Each number is 500 + 50 x the weight over the matrix's rms, rounded and kept within 0 to 999. Layers, rows and columns count from 0. Numbers have three digits each.

# up: layer 18 MLP up, 768x96, rms 0.0962, rows 351-419, columns 0-95
# down: layer 18 MLP down (transposed), 768x96, rms 0.0962, rows 351-419, columns 0-95
up351:417545491469420450603461458392532564546479547469505413475524480504570530480528437468512548456508563538467479415475511488515447497524509558450484398549428501455450529483532464404486572417405480517548524548487510604486499396540539567484545407551423387489450468528525536429411450447570507385
down351:447492442450564562450470519548578529517527530565461549455520514410464547469455497528471370514498471515457422496540627517531469440431466581490554550491558554466523338554517516505462535552488508482557434592579581461480473544411466525615434510419607553533483478496475453517480446435462447400
up352:441489479493528415555555415583514551464477470466452423506488508528544562502500521466391486500481551568495526528480444512470477477488401475513557406489564426568395545582516483421496445473535494439428650374526606524538550562517511588461584439484475520472528587502450554504495441530485524497
down352:522584500555504477495545494513447456485462385484476390576529482480537415593542534465456525547544492484460430533407504477536545466444524498531427486509510448565471557512439509516471507562533487488564508570527489548443554422417461497506396492404449516488552556569422523526443505447423532541
up353:584481493565452515533444466529620577468469482522419438519476493500532505490557445452550515555556431514654620470525530453561462567526473491509528588398434538497468558557594626494504491464415527519496534544560482470499558461572487520445493501426524488424516528503470555493541437504520478516
down353:589470537498503491394444503555533536437590523488495480421551479441433532506477480417543562530463563497536522598466569480466497519489534531493492417591517495519450530531476615565546444483464499427497485545416449471439472428435493516460462472571539478486487499504458478501461462534469519470
up354:494576507430481514570526573417489554614592570550622512514478477495589513437521541501538408565495427471504441435498497359474552504518460413509461485394554523417483394513469473480457433519412558496535416493540508517365497477432511483437559477504461601545496475540424545433482502574468539472
down354:550496513473496463448536521514518447424509540438480469534604476491424593591444383441441472515471583457512368537479511461516409582501581365501515528550482485516462586522428512576526387446564546525413565502465403523554440524451534444455414497574534439492592464517602431478485367574511561435
up355:608477531509410541472587535496582563594612479482522574518487494454539448437470578490512474610417501470567574468454483534389501555578507507540372545500541469420524494562496467486536447516464479523485505526527511468501535575504570472425473527578474490532476505599397607452481518436532522472
down355:549433615411534458394542553470487390524500474568509536483508444520425455474496435463524599424474511541514559579405413498491506556538535486484510576437555476451526599377537456558594446403596515521454473526536463533481491603514411545427429510443508514430574540492430473485520530524381476553
up356:492554428522469472456480516500515606527513502448484400429455476567676519439447600514559466504431459544524496573477527393431473521519478518428510455573536490456517493455483446499481481512433490468441549465579559495493466454472469554467519391470579503439536514628422492560526542474471560510
down356:583467388532612529479479550559433424523517476387462405450493376383522447453448512483552464485503476516476611503460507491524573530554483574441440502543486453557460428492380513529460501394525467517513535483461530469435562499498522450510483432559451541516480516478473522403490540475484514535
up357:496505475440519525521539492447394626550557490517484509497490476465511502465556550519553543555453489481487525419518517482552552544489521520525475495551658516441565621521432469535537508561579578570481440518615576491461423482534440570428562452536536444560438528555520514498521558558447599549
down357:501505508507450554536544458523452480545540441511391455368525472431469505501441465521436478490611578447479460454551492420419431623533596462523536437548467439548531472472434516435451530566630520518453461572501427483586536607378503417510564466542513628545577488523490486587442536526435483529
up358:541505468504465457553532542505530452477459514499487469520537451464551427494490457504465520464468512459440486448516649495573517504501450532404375447464454568555425471484521513538494549512533544388531533503519548465458511547448517461408544440434532443479462500534432478504558487499524509546
down358:434462462518489456463462472539490514533488563412433555524446519558440480514497453442560455490449493444448539471485582561474533441506532523565449452452493492495517567539484468430464521436521541548502494521539482459462459511530499446537569574523489472510451585519499563558437484455515501486
up359:541538330585550551450532521585545461486463503586531480487474404488502556442446534471450459567537556533541511542515546548509566483542467493511460488493555554544444430558534481489532526507523534582433499563588503493597469511442454557445533559557530506495548518504472563391501514553475507570
down359:487545485570537479490422451431554505522483534459410540528481529592532519395479577482475518523459483636496373498556532437499420432476566435478431443498517526501608536538495485570440434509521620550487474486509575498459508539493512489534443553545543478495506501451435541538464575553485485411
up360:510436466561531455541595554525510451426447429509591481502599545466597501498354443436453417575510489557535541503599469505490528504453520500502444520406558456496508515556523421458499597456488505576468490474636440576494465555491520493530516455529591436522448479510475493531460498529360444543
down360:531511392531551555523498423502526487532498450556470546539476419431425580515533527573438480447481536562498531518552514557567359541533517373571529497600463482419494462332482660488500493536495546482507448566474541410406450420547367498494518453406551517559555473602453491534496538523481598485
up361:434484481517506512602519399533530477466598528409417475447575493513459534440480547511579581501561484542407508540533596585521531506521572513434427532551412531500552585411447448471462583509449477466516544469444567475589489569442545472426435409513541434552576635562486551479562510464393542484
down361:578567483554596479409468561492419465488492500545544553538458472439485465428536517469452531561417564493523476490432575539477498463518477481474453490512586466479524456516538542481524441480457551511553459584534536503620545466476461558438525532531436563453529370556546536457457448513582491519
up362:528550496501525473526533490558527500545515499497380544414551431525435560431385500552570586500534435510504474503557462485474517515512541492567485503461363478597510573502529517509561405516533497577463464535467493443531509514472595456549551513420589452566520445505488597542535566483456442519
down362:428556413508524454450488392610475533446409495464493449506503504545414539532463530561505514540571535478447437490505590529595386549455472458513435469355542603535477425438640507510433459552519413517513499464570603495549529538502540437421472488453541433479471446536549509559604488523490423456
up363:449447571541519542465473460453461459465576556496517470531395494476413591394484515443497566462565534443500502488579512560600508459450442502522484529404467478507436481451421423456447573478535448487493475589506578440462534469484480540540509454586497461484552561442520419528536533460524505494
down363:542507574516547441490518553560491501504580466483591517507421496517466490459509488435539526455448514417540507549545417473495490449485408426573434537518497453492478440516446461523566488498561473439483549484559554423513438470491477524502466413485524478661473570549532527442545531487559476456
up364:491470531516514543486576440468459498460511491544575406440525549476452561488457527508547508483491550453465468566494491442508461467463468522537428458498503491465531554520523452401495487467446378574455402600510536490469519482555502507437482452547480471504410579500525511455523472509556567379
down364:543467391513532502542481581511593560419468513507474446491546625441496465519439571505468501472548497507510468530498478511479523535352455402542520522520456476390426443541500622565446550468564466484535497536416575501342552507518511544457542455441544568491449537524505435476539499551519579582
up365:526520475563448492553516559500479505415501561444529536490499469527460493514500534534527472534518547595506591468515571462557403438505549510496416530439608644474424478541513407521466472470469512515581543547463512453541500453422364426420609468447533394510470465519520464507562491426506424459
down365:466561477473459463548439644506448453508486500463444465529531501454535467484455474545514516441684490473446584449561551572547494407567514524495461536476476513465451511521514450549475486524528521546488572438471515476696416558576448392459554451515529475551500486501484526493473493549529404455
up366:512536514512638510502536570538372473515492480511580401489388459478471470505445474445459537525443496415595505423564489413432574473451507506509445522526349473501508481458505521497488492456539479540543563487487478526463536523496536488459507538385519520517440512541617498501487538500541412598
down366:504446403455508535410449485529510549512395534489541558562468592460513518424520495498510558483457508545508492480505527546617370512532530478444528504460491457556495547503546516462525526531525487439482424470463510504370538445521538548580559528595504464520490507417448518526516470542433440440
up367:500625506515517528460494519514567427488514527518542566460546482521502512513574523466498492531530535504529544537449440385537511411580532432514542481441502481558384398452492411541575539533506462448467493420493526512467541530526474497555531569506556456502434537516510448486521498549544510529
down367:554528497534554515431505434489469548521525488478441430492531402468478451560490582595464503574515546562504491505486467473447537446535514513404522430541523484536492477511444461546522568532472601497506506437489546538410376478463516585465569462539435477538497477575458557498537453414531468454
up368:531562424462444425445583523535512482555548491462514406546535609408488581513337451417533485535437474465463497494577472416514456521527476539500517379517468439461526521470500480360498618528502553489504550540528527523567461475501509510442482430515501494514356522523496430473498445415514463521
down368:502518511465488492504505545449355405504517521479471477453587682574553450540576536533513429477545440588406528414444534571509501564521457563467492420540498489473508534595528467437563474445490566496525520407532439497400403560588455463535487508546559456548571463500512563495434491447429500498
up369:454520545530555516546555500515506495507514455380547512427482518501578419533472508366452494467549545518393403544478503501541551492576527476461625392499509482519535469559466521483467462522515505536522502568566549548528497421587430577484493475471408462478505577436552425632560552491577518474
down369:529556567486481507537391539463524417461487556534507448538473458556471491524445474595533447389563442456450510438421436440560459463442519544475530513506589540360469442549509388425486467538509502476607489592543397503539468503509500463504557567417525521430460483597561461429422516413413571504
up370:404479540384414528520474418481458549517553451459467494470541475532475458506448509465443535505540562581492387545457490525534481526533529509481540421474484482524437535561531514498493483453475564609510496534520443531433507422608445520506512549477528424495502569600476472472525442537425503443
down370:530497518411465472493419398478461480545502470534491498574527437565488487433501490473495511469431511554554525468532547562476455502498465512525535521558554554461488491531516511463474531493532513450529395380591471547446514549627468493528564568431473440532536425419500466468516481524450450467
up371:518582481559425462523462563572529413527507459518562528457488503548517541380477425536480584553424497508535555601538555441460543536607534392465551545504489507453482575500401466533371447561523503466471434432608632532455418559541469438560494454561615503554460574466530538516471585479554554500
down371:541443507492533532529520477488526496418430574522571566530575564505496454569539550441539475501547485520591550488489471566390446570436416485540497616548386412520399446382444407467474546424561534548541459543542488461464454543508604500493493536444501424560562509476484484470556507518576554506
up372:578539523505496583557491524542352524547569425590470544508538463563494465533420514498522538443496516493513455541624498476524449450501483490484470553502440513471558460502571478467454477441463499423461491501543455473543461467569532519483514533625537431506514569441472502505544468492511457494
down372:449575512479513419549495408433485509501471510454486439453440571535453543437493563467474491529561482530535458444434541513532556485529551514553450457551521533482450461507485514582511516561559468559520610516453537480435499589479590540504482480479462512438561566541529480472434564490463492527
up373:487620503477576561559498524524512518466585443522484559469590530516468450521478490465554642518455413528551543494476538569529483508426468490535523555460500491578484570427462505484439516559507610531481545523556642546542521528475511469459507401530472508471506475497469498516458457570569578490
down373:483485447561425483468539523467571463557532521482474556506412547524558442521481455495412527440464497473491474499453604506459539451525601505502501506517526489523482492449426510484512577606451517483480472534520427508418564433491473504520509510480434517409551481414533432477486512645443507541
up374:579535549510466510516464461574569568542480576480479498512471539452639479438550512497463612562597478441532503525527562579530500439474439425376573502507471498510491483419507516556484537455552570570506545511438429452551533559437388439428623438535577502466491452449491537476422501444453596542
down374:424540477600590543500535441494470495499427495488502515515425495474447501491553535459407469460484604419469427512499516442462564547486560479562513458443523621590521407597606498459506475480495457431538449458479485477553477482549546528519531525528436440477433495518508551498511499503431564416
up375:509577540544465488557599428519494441575571505469519544518465523609411498559637436536579485463482581538502622502609487552495467430521480446456469519453506438456511514444528475539568541446504479496430565517434575573419431564598565431529520457510445538504380540499442497478569601570588498492
down375:480513432556541512459453485438504487607432520494571604514547578556501519435568539502479527487455463461483508474542437514529379512531526549525460479597484569572503400286470545542536547484539554474606481433541428501567626414558591551567537449477457507589491451525447593533596553394462561405
up376:464466374461494520502481473536564497519514515528490511517484431506472370502496481561461506466511365497531399537539544529472472454412517622584474489471521482526475446503545449493512469472461453495524535441554434580507600520488442515430527398464517533486465592404579469475441588452516505605
down376:403490496493527542414551525456522535387439598533571433486618471550513516571478474529399501358477484616548552454537484492569586450475453527540543454499541533406467502452513410475500526454495516507613424487538468505508507515451512480471503462432589605502521502529535475439540595483420464590
up377:419549450474539556500513539453456544406495481537524472469477456557561545553474456587493432555476466450549563541526471476506501435407414497588441503516561498658501608475520439367482462425506473536514538442499560429422489552501476586456469487518480404511501519513530578518469460495517533480
down377:418487502451575460523446570480499497512593592544499505507450477456511440524492539394559508492524493548555447565488647488519594524434460501389535563503469602599449459562486569475465551464448519427516532573426583471435527448522484534597465480474455431519557470467461512505465511455542524436
up378:568463467566537561549510527496507499484538559477554489398444465505505519503630469543536540558544511586547497440542512498570420487531549500494439591500466537535565461542596501469512485508516507534465462515478509450448403519538443580496518398433473444515465372439575510467598537571490457527
down378:456454492496592468521492491511425506488470493455526468494482553497525366575455492497493434547569507525519502559495608461559568510383626526469507414521575592496529461550533530528460482487496513446544523499488465497492436421594515465416555472538568420567483473535589489401484478443533588361
up379:479462492470557469505494553483463414454528587461500539543510467434517539523557523347548514555511506530507428491488484472483572455521534465522413433562493451448575377479441537489513526556505539462453494510568458478517466488468501511460451494393441532536518568436446426594484502464497520464
down379:559495512469482541493497517530407509512489551540472541433575534466560437481488509496494414481566508567541550438489499434445434507533578559437526513483531499422406504533596539521562437522516439597434504545449482465535521491512516403419528488533512417477557573524576544442463491496491494470
up380:534448559513396546492582475520439510503468508502529507450447511555453480527608554431484518494359484639481437454425589505536488474499476555479465564526498477427527504590477454518455543478577510558514521586523504517446422457552532487523455439579536475540523457465489389476590368493580534517
down380:492496455499589438513455441533491596504428529465532508444495471450421513535453397564470525597581475460476502532596559476450534449506539492541498429525553494583568456477513420454560424546427460511502493425547506481584465447514492464528465532447493530569463511475488470501450521539426508503
up381:530500480457608537523481538579558524526474535427474438517517527559472551514485475520500505508520464571490511530525528481468519517534589450434557517429487600596526488437455515528588470414526502434536550450457592485537564522519482424373466453527538447457557478474465410462468584481452513444
down381:514540495484494505539556489492521521465479510530539511450497462508527537509516466468546507487445485406531498510479639514529495580533596509571480516528519434489463582499518458488448435524517431506477532535552495507556464521461510578548415505545498541488427571575512558485615543501525557510
up382:623501543523438477507554554510526487429426463479506495517421511606446539477453515545486637586514485453528497528570453435557547444437596515545500486543559443413481503589481449517536389540481532495457376458533444551434477534510585576506518462496511474519592517546541489614549465537456508590
down382:555473489448513420461501545425587474501578565442475499514489523457439512497569530412412454561374395497492403513414548519535564525613492529595513612519396477440515529522437539504505508408516423493498522455407536620565537545547490585373467587446445608566460522533466490472521531537515570440
up383:487519509514541556531549469462471555553537543444587459509468507502446421443551364466446460510535614419621610408538481429409497606482498453496518544504428510513541513455468527478464512523490524461524458402491414557500546551509524478494512424568445431496523535594512423471427515438385514522
down383:439537417472514465504451380465457552449424592500495557483455404481563440514504453495564532541563532504500434471637494353489465482479470457517504565490627537593540472447449503503591445500499504447455547482459479485512513521502512519485446510567561466528440504481497498527464581466592541470
up384:446517530522434477462578518512567561451447574503510520492468491509453499429479426512495514541574564481556521569545442515414544506531477422509471481453544361505529504558554500458483406478495607412514573415458538495524458539453582475504532511461470393482516482532478573476481411429484459442
down384:520485627477527412455500523482492548379487502565586453501458570491538431473489506578493594500514465565516509478486423552517506579521587544554565497508494475625441425495494486490518469515522505390519521623466482373402537474450573493502486497610543484484415507565471559501479475444449535492
up385:393510519575454536524448569503551532538497506385582519500520487560582466472449473439514477530505478413466596546470562548500487480573454404503472515493498492471419531533491483560529578545570530488444564522529586496526531459504468552561492526530564543520430502494435436458507496536537518379
down385:488475526364508518401379449527540498535575460517598515615481508501437524546571506449562533520399441555426565585464515464529519544524432449559504526535527594430466536477475463460448532552523517571426418485400497504504494442558463623565524477482492535523537443487460513549466517467488487544
up386:598441518490507498561512452478482508525501579564514501474530525522587427515554498417519498601460530503560557484576625483528477434479512484486469429442604505511516500520462515490557493462559569459458498553477553449508555544533558530524534471428537430505548493530497513474486353547474432489
down386:446557574575496528515510540525499471528502478437471517486486436500492546506565430516476518491500467415560511503498613556464533491535481558593425554509497454505563512462557590479557446474566559479521556438541519513560518496508517494434481553545463560470356529495552490443541534491529509489
up387:402525512420471500475440469498524502498501537436515385506564586555605528491452546424444585500565477490554537451502476493479474454545626501426499480547446446499485529428575425431428548542560600479436557551508490500594515495539477467508446496484566492413400569462451494405569527454470539458
down387:455477495460529556628547471518399571435597522456495466562470623544438601498517526507388562498480499586614431484507604480470529564497451469520509436458559527458473454508368555505605555537451559528538526398534457516495455513489582520432524477493456565528571460498464498586433520494588496503
up388:481599530532469441434483478594474490445437547535452471487452474427485515475498546482562405508470493580439441533538505433496503468500453521592450538441414441580517563500515408547549503611485509566522477608518518515522532462573454499527492554551478529553477480531499446500562546463451575591
down388:530510453520478429508553546462513468467555475478582510490480496502487506457489514615511484498486554557453556471520535477505449382564405515557478420519493517540507422427499556500519527400480508424524512422458540570537509573342499534525528502552529462532456541495489473532611590441554528447
up389:520500436580457505559448541446566512423510557509532512477454489554487516501512461505471469524545516483450521518443463455501535608492469517461492496521465482536403429584542502461513432422494579428461524449509457597556559512510500532443380504501459469554570487424441451562562521478495502535
down389:476510563500552520515550468493544532467524470451481560478559515483485571509527512462496523477532476526515562580501556531619414554577527515465601487534461433461578556503433467512549578542573490572503570541476534451445488481544505487489474469542559506532470516516445491441450475577476483497
up390:444383532478542434465470592430576584557457471604564560517544525453569445496467484542417553549553425448534548441581426555563493391490418490537465467629468583520478431562524541452480478506452488535559453451518431453547539453432457582483572527511545594553404544504535408623416528446431495456
down390:514523424483583492577520531515417376540543343483441547445462459462487357533538566454451594528530584489525460509525480530496502552549513473569507383543573571522572497545478491544506496450517466550449466441481467576540531575546565524413580509594521526602535486452486556488484545515568432602
up391:512569498467480510592542496573471456513502573569547474463501462480538516538421447493529639541528484425645443475547467579451536521472479557574483594506518570463541613529516513520495603444514472472569627524413504465441486521544510557416522520436550515533522525542539500545441459542495549553
down391:505467475458439598581475449501500520466502511428569522523530546537539508446509525560511424502499382507502450551515486447578417575525569619562471559489493491527569477479423632571571512454488418475523494482483573492490402420554488421484511437495512552526543544568551454598379566501608508467
up392:473532506484525514488487532582607572450512408550523447427559432548489419510396557449467504447435507443469566471569527496424517507479407548533529504499516593471497578481557513518436512477489418528497574625543513574415440477438498609498454529523482535485543508522468524497442514555571531466
down392:562537512465519512442560509465523498449474498555515595557552524481554496465473519402499569566497573484498592421533496502503472545470474523546567531460588475485413501523480483441460502530474506491541539515472452444493500430525507488484513479509497391508439451534423508479507579526546510514
up393:489413514503521482598484420499558508493468574512533570434510496468484413507538386521511520458514486613503412432562537475499496514525542553436425563585479420494467431476457501507478578451425503519548458479568621473425459568450459613530461436468486534549430502482447493591585441410467569498
down393:512488521451430539525559491385570483424534564533480553572520536482495615545498466431551450514509580550513498503515503498576468487551670477365553462485481420410568500512527531515461575428423490502470506437620463410403497440497394576576434512579476498547498523417431577522549613474443556470
up394:600386477434604659461530377602506473460449585455530464467566404476598553474476413592466491464445482567509478500528506608468469507575484542444511523490416448594445576453439535468539519566437398602445563498469489411459453550553441535460503474464606469516520470566513512478452482472484464496
down394:497465528537499500325432515538485529506510613554537538427467466424552423532437446503493459536442514494568582501526508575535497473579569449475613417524442489428551574549470535485567481606433385526528547504526456563432414644486406503489630534543604356463477570411530434448444427507453497450
up395:477472334581559500471495469623533479557512458486467548493448518487456518444497503524452499508546503541570481479504487525517505463518446586515481529551413483461458446503477541482433427553417555556472454545379543579468517475472428437528534551501458505502496489561469444484518459569554550393
down395:488560511533556517450447405560442494469415423452534544569437483451484456527520526511452479536394543342431512534626538581425536513523514534497478540413584407499560564526546448568466463416464467387535569540553507533544571534521573503517454561556472545479409508523552528503484488460536534521
up396:496477431421577434542461541566459545474421589438477495486498494545581512488503509518506608475552436451563490528514498554466454464525492489503550380391470528467519522563461526525517509508496503529523518502567525505594479479480410535539435457476613582446486524558496420496529377497489484462
down396:468498544555551541563541495463431490550457542469524535558488467470523501503526556502446514521495522599455554555525478461520475427544468441573397520475556487555448546578456478497523579447502501490566490533415483581545411490437551426515477516472519432594529493405492452564439577500555505500
up397:476586453567467493512504464525441484533546458487450533424417437539485481444492519451509475480574502456502443497415607537484471594580445394476478554486490465546512636502427494462452600499459400493471467432544528577488473532498467521576560460521437495509485444542508533456444537493530515522
down397:468500470515507515533440497534455442566523502503453599484502527496456485441520496477482429520485535621432606509466521514438451524544396568569520535466500435488508505511537497545481533532413580492591497531497467486570588509524536367429529524437553522543410385463513434512463567459532571520
up398:540475589511500497509516409459479590374504600517605509549480421482619538525471413546602525477453460556460545465463509578454562522404448563533430442475426432595525599443412458455567553512477499513448428516440478510496471524454492451478545373559459460556553415442504561534523547535472515438
down398:570531559441497476567433587480576608494500522565466468482506483384545574538446480615418501584533487620595398538521521555344534475519464549531485478568499492569500484421513561412491496527535586463509434433499539560443488528551520522468633475503450503491601435517388451521528375551506416519
up399:518500495466471572568471434427522561487481526543470507570460438525468538519516419511506494450569498488565586484478482547541492526465568442528488468491468495461486470537526441574506543486456565487550516476495540499497503480552526467397445497561547492519440478623473482386479401541507534503
down399:431473454607518428472545481475442462568383503594500515511532556538575510483462462436484465477531503496460555512549492490513534531499538470539462566498477497533491506521568508478488492425548533478486513502493462498499517528574401415552543551425459479509460422477508538520488492458559527516
up400:476658491421467500526532503553517621510513648427548483383530525541590331449500515579453467454519440490442446459520362456407517458497586461458480488524513498486507489550469551400569448572511509526566516500478527563584529498434497534490466558506425408436602481497393507531510395447456502484
down400:527488523411531492495534494530458533594519500523430544448441530442492507476560501616545426464503469465496509466566454568380424498453478408424617545529568402532457470449380537569587502496440527411564537584439457461534535544434583532479556511491555524556480557503444513421518539453505514538
up401:458503570423416599498465439486544572609486535430542533461534550476571416483488477558442606477541467522447489455591534569506403517592539415531484493546572462575457442612540479580462506467516558517569473497601426416513495559521465613518559527477456550526507423573475413375490518467571550468
down401:527567462411460441477538546428635595515444490389468653571590522515489515531436458490576554515447482581493485550594520474629529549478491435453451477492530468444477543594426507422640542521553522441510442419626421409344547461512538465487423470531521560542471361444514508507367501515582516485
up402:371483444468481469507475559491490487539493526444514503401579544424441537476487533515546500478437467491529466589381481429548520504584417508523492496505485437525508545467625526460454454466517511515549490521569442539486493492446480460504511530460479457546586538530554495413538473451476479573
down402:562450509461474402495501565502503500441487541524416454481514532545423502544436445487442443447548406489570429536499502514531556464496522499532562565423437598523483539453485577489496482539459443399544527445459472487428526537480505426490466542506515557505439514430540524549532429502468570560
up403:480536464574572507438586595541431538488448468452504505485482487587450453510503513509550450514506416575447524486587553432457586495518436397573479546514548378403478492539463624446499515498506550529568453408489549564436480498536493566417535494492549474539511452452529479464525546516476569582
down403:513547483479471400569471496469548451399463466533535481549559497415510538468523522455514506373459436427505525544587439512492479451490493527522587483429403523457513476469488518580552389488510457440462540492584487541566588463490442521590541525573456539509450571575513475515456446468495489471
up404:528648479499486488456449485529461463507552581522513495381508497425424553428549504597528469465517414501556437488557416486448524430533447493405558433513454577511527521508420517426454470501442432520501598485471479537398470463442374522424525425473566412469574587464512569489460505506573561448
down404:574503467462531605407530524525457485590528546493547498466422443442515452507539450551498493559515538560439413517570494451563550532555448522608539472561481605517561451513438512513446417536485479479580344535526545541490487491490437365430565470455547545556639591439583464445435484509526531432
up405:468483535464523591540543469502498530464522460358613490519558491498540483532399451435547496484398456462538356498550516519411478507481468438538416478520474530598557491492523482428431506526531398553465492530456467497482469471524516460478446517437556564553502548483513525483506558487560488522
down405:400534560561471587450468588512455496517515406503510488521511413483489548475468540473557494534396588525515510510538431514494528482534468480497569477530573618524582484526562540532628543467573449473445606545472539554557574512520460542490577506502507508506532487455516524554474523561532600534
up406:510453497528454363530502494499547486494542574492414538406567468527520450520406575451490491562542457487485576525542477464578496528487499464398443504518483513441453577613440532570509539522487531468474513503454457483484565521436471526460440470537517594457495443562415389499496524490525532509
down406:472481488396541523463536510499635577557441554559371511500548518492557574410527519518564512435471520554509493525554516514511472550531423509521553477501474538507463444479505519488565464516445534513518478443553524530450506513518547512579444428382562575496541383495440412559559512476502522473
up407:464522458552492540546522563474458568519561459518494541407507566493491511551516553489475575412511491497406494481482299570483507453439411519482484393496447480516496480508584518367477447511475427474504470602476591438479445531499536382500412428553505576469510467546489450506445492506425550497
down407:478445526469460579522451480505577473411520532529500574487495526540514435562569599556508432397621485569519494420557528519467517536438458554509490513472502399480512481402542436571453514475459514467443515557627509464509481486511418538510568434435467417461520518456498462391524550539410479557
up408:493519504570510503552538468412469414565423506411528501463526420491533391474496540467540532600576572407558485589581531470375502419577459508549411556461545492515559495536511553566456485505534578527420465480429529420451555568453542465501564449491516482547532584505463436514489416460509509446
down408:488426580561509483501479600523506588502447469523539545478575561537552541522468403526552430405528496486560542446481470516457537496539492380518508562428483500500500434582492501500545461410555517534503503483499501444343539528475497553491555499455595543351540462475465496491506596445472408560
up409:447472521523493441632530502574532501413511502475467558542397615424575496402437396511432459618518498472585431507564437460482511533405493499556482463504506485549485527411480479438500465552592552474415549592593549461500443546455532509442491560529557452566416476596481511486428505479453415525
down409:466526451580457485472367485486456573570516483488427548459465479558495556480520394516478430605541519437357581505529487450541497442526473422460558545578596489443559501462426482520578392528513433508574508471475544454466501483486427565530544429566555535528485439427488499473564652580594613431
up410:421491510508561545507517502472465556519441526471508465474500453510502536432558451489467494513523446527539506531361505479553543480472567474538485539451478475590514527492505455519457529464457474484558515474479535485492575523502560504450369501581461535492577488447454478457426596498524501502
down410:510493538516461527518483500442552559496518486515541474520521468432408455430533532522543504522483490484524458448537474566418541525509492505516569440548560494536452590519553505596536442458427555479491541423491570455573556504547470490524471471513544528466516498473539441595535485602574500473
up411:457531409482506435549542462575501444567498580536488482467490505572525523423488459475530565443494551541620533558499527494435574468573585484501514493489490534540515514548455574470552456563553544442420545565520439440471522481438601538500499552460541496490470461565542518582454497474556543537
down411:553534493480537553520535510565395571491447515531447546533504472489591470547539497492466497499554372529497478498537454452553516495462554523487507552499509626508542488467465481503510422489528486431497515499533508474478481491505515471441529548504549569449445521480537416404582459542531538446
up412:504496409534564493436608678506473471487532482472556485522530519621474499460613538461592526433502430514402477459516505490536485434517533426504509439525485613479540538445484489583448525476502497513551481433561559479526522403455438470506499488558504510444480466502358459488469516479487552575
down412:516579480485439452526510504437517459401509501511563366516427403496493566505548425450465525526499524460514413582449442542482511513556569538395411515455614387502482438526558502408533458464523448454574498520476570581558482499483572483501556506530380512451529510517493540511513557511431575494
up413:551499571484556531472480482421578452504588530519543541536460418463548548526520558503522474518385461470487460533537502476526549509423491510531577587498502493618460555531540554451416579560474561484491437527525475475520636515444555642496481451553572463511459455586490456531552594540507542528
down413:541463496550539487604474430534466518489550492530504442464428500599433452505430458456479595619555541567477589496565536464542463527520411570482491496538544503483518541545431512530493520520538439458547429557484535513482450509468516436473547462482484481498618575479467443512518506530522461478
up414:532539569607519463577575436530476487434467517521539459524540525551495531577475500405571379539599499504570481524540580451407445464579461478591516502423485528534473493552457560506396427540469548569549583544618578482559501578521410431436471583546492535501509432587576445487489464459506414565
down414:368468520531527535462481575489485490495430488540511490513530536442504548454551492439489570517445462548428582550441549494599491493429558462465533486512453453543529476488554494549508463571467517486502507555409527572647519459451594492519555458560587531503492567461529541491472473508448551434
up415:465455546469504500555522496413526590562530435474510520512460500523576459439515559549503556475554467529490473504543469499497490385629584503476564467493490430584535553511467568528445481492430531468463438498536541584575464477616445514521510416466509480485473395562450470467474510404534509499
down415:448476503488534552404506535541544533461490504411447453516535464514497465484473437448520501513579537457534461447644515487475550553525379452542545546547532592459468454603417404464490555524608460449445486476429425560409652484524520535434518507532514458557443509478441498528473494562547460511
up416:562490461514515526498489464450514497494504496464410506445468418513522479468486502445418467469504633502548426383508502458501467497566509443446535481503478455485587562516570488459452538494352503506490544538554435523529555489460530624480492588517558546497453483579537487525507466449506496498
down416:593583541470467452427479468485456488546541487440476436548530508421575539469477469507496519458485498437521482620471559527536587470526532579518501516507477509593553534520423531430522466469524529512544581537505425520544433495517457454518575490542502484468519445533618430541480509557473447480
up417:491487459489502461496525422553511524425580483450467445475521441416525539523486459520515485468498433412542576439581531364544497525573507492568495497501549582451609494514534387468598555491541539484566584425526472614464484510485414476489567492555460482510520553588497542408452565483477474511
down417:533485508535465480583581526429432563548469541478445551489427428498554475603420499521447449479527560453526533400467477485525399543496503552448553483550491575465595368562562499558510528556404519514454529492552447565454520432448464480511456468447565557520390547494523538555561487452573543522
up418:538510514460541537474480495531556495470602537532518507577557528481484524442515457492525587457501463506527490587471493531499511555551572488512485318479526465505560529388528421466481555550548519531570479553601496499552428409539562514411588532489591553499533619465493479384506505503442486495
down418:481473543563570527461536482584567475610419506575512570499489449523430496517507473465446606472463470495532616501430532506400616451520406579418561501592493491588507480528501600577442514467464417475495485433495520466528468470498502509602480453412459469531516493493515479529457526491543507528
up419:522439535541527454509553566617612441471460455525484499522483513476528444557549495534404561456464407567418509534431506461510561505579432537462522471439408510505508581486480527497575375522464579504463482476578499429455504479525533492526545393441546529436539546545487488506548479445425481470
down419:536428547544452527521479509552474492482552507478508485523440497487470460484433500450459484429518459475554529568530481578509410485476524518495541415462498546588505481496501389461511440443473581500513563508495466505567507566530482547499534489516531510512515466550472488576467529492486452462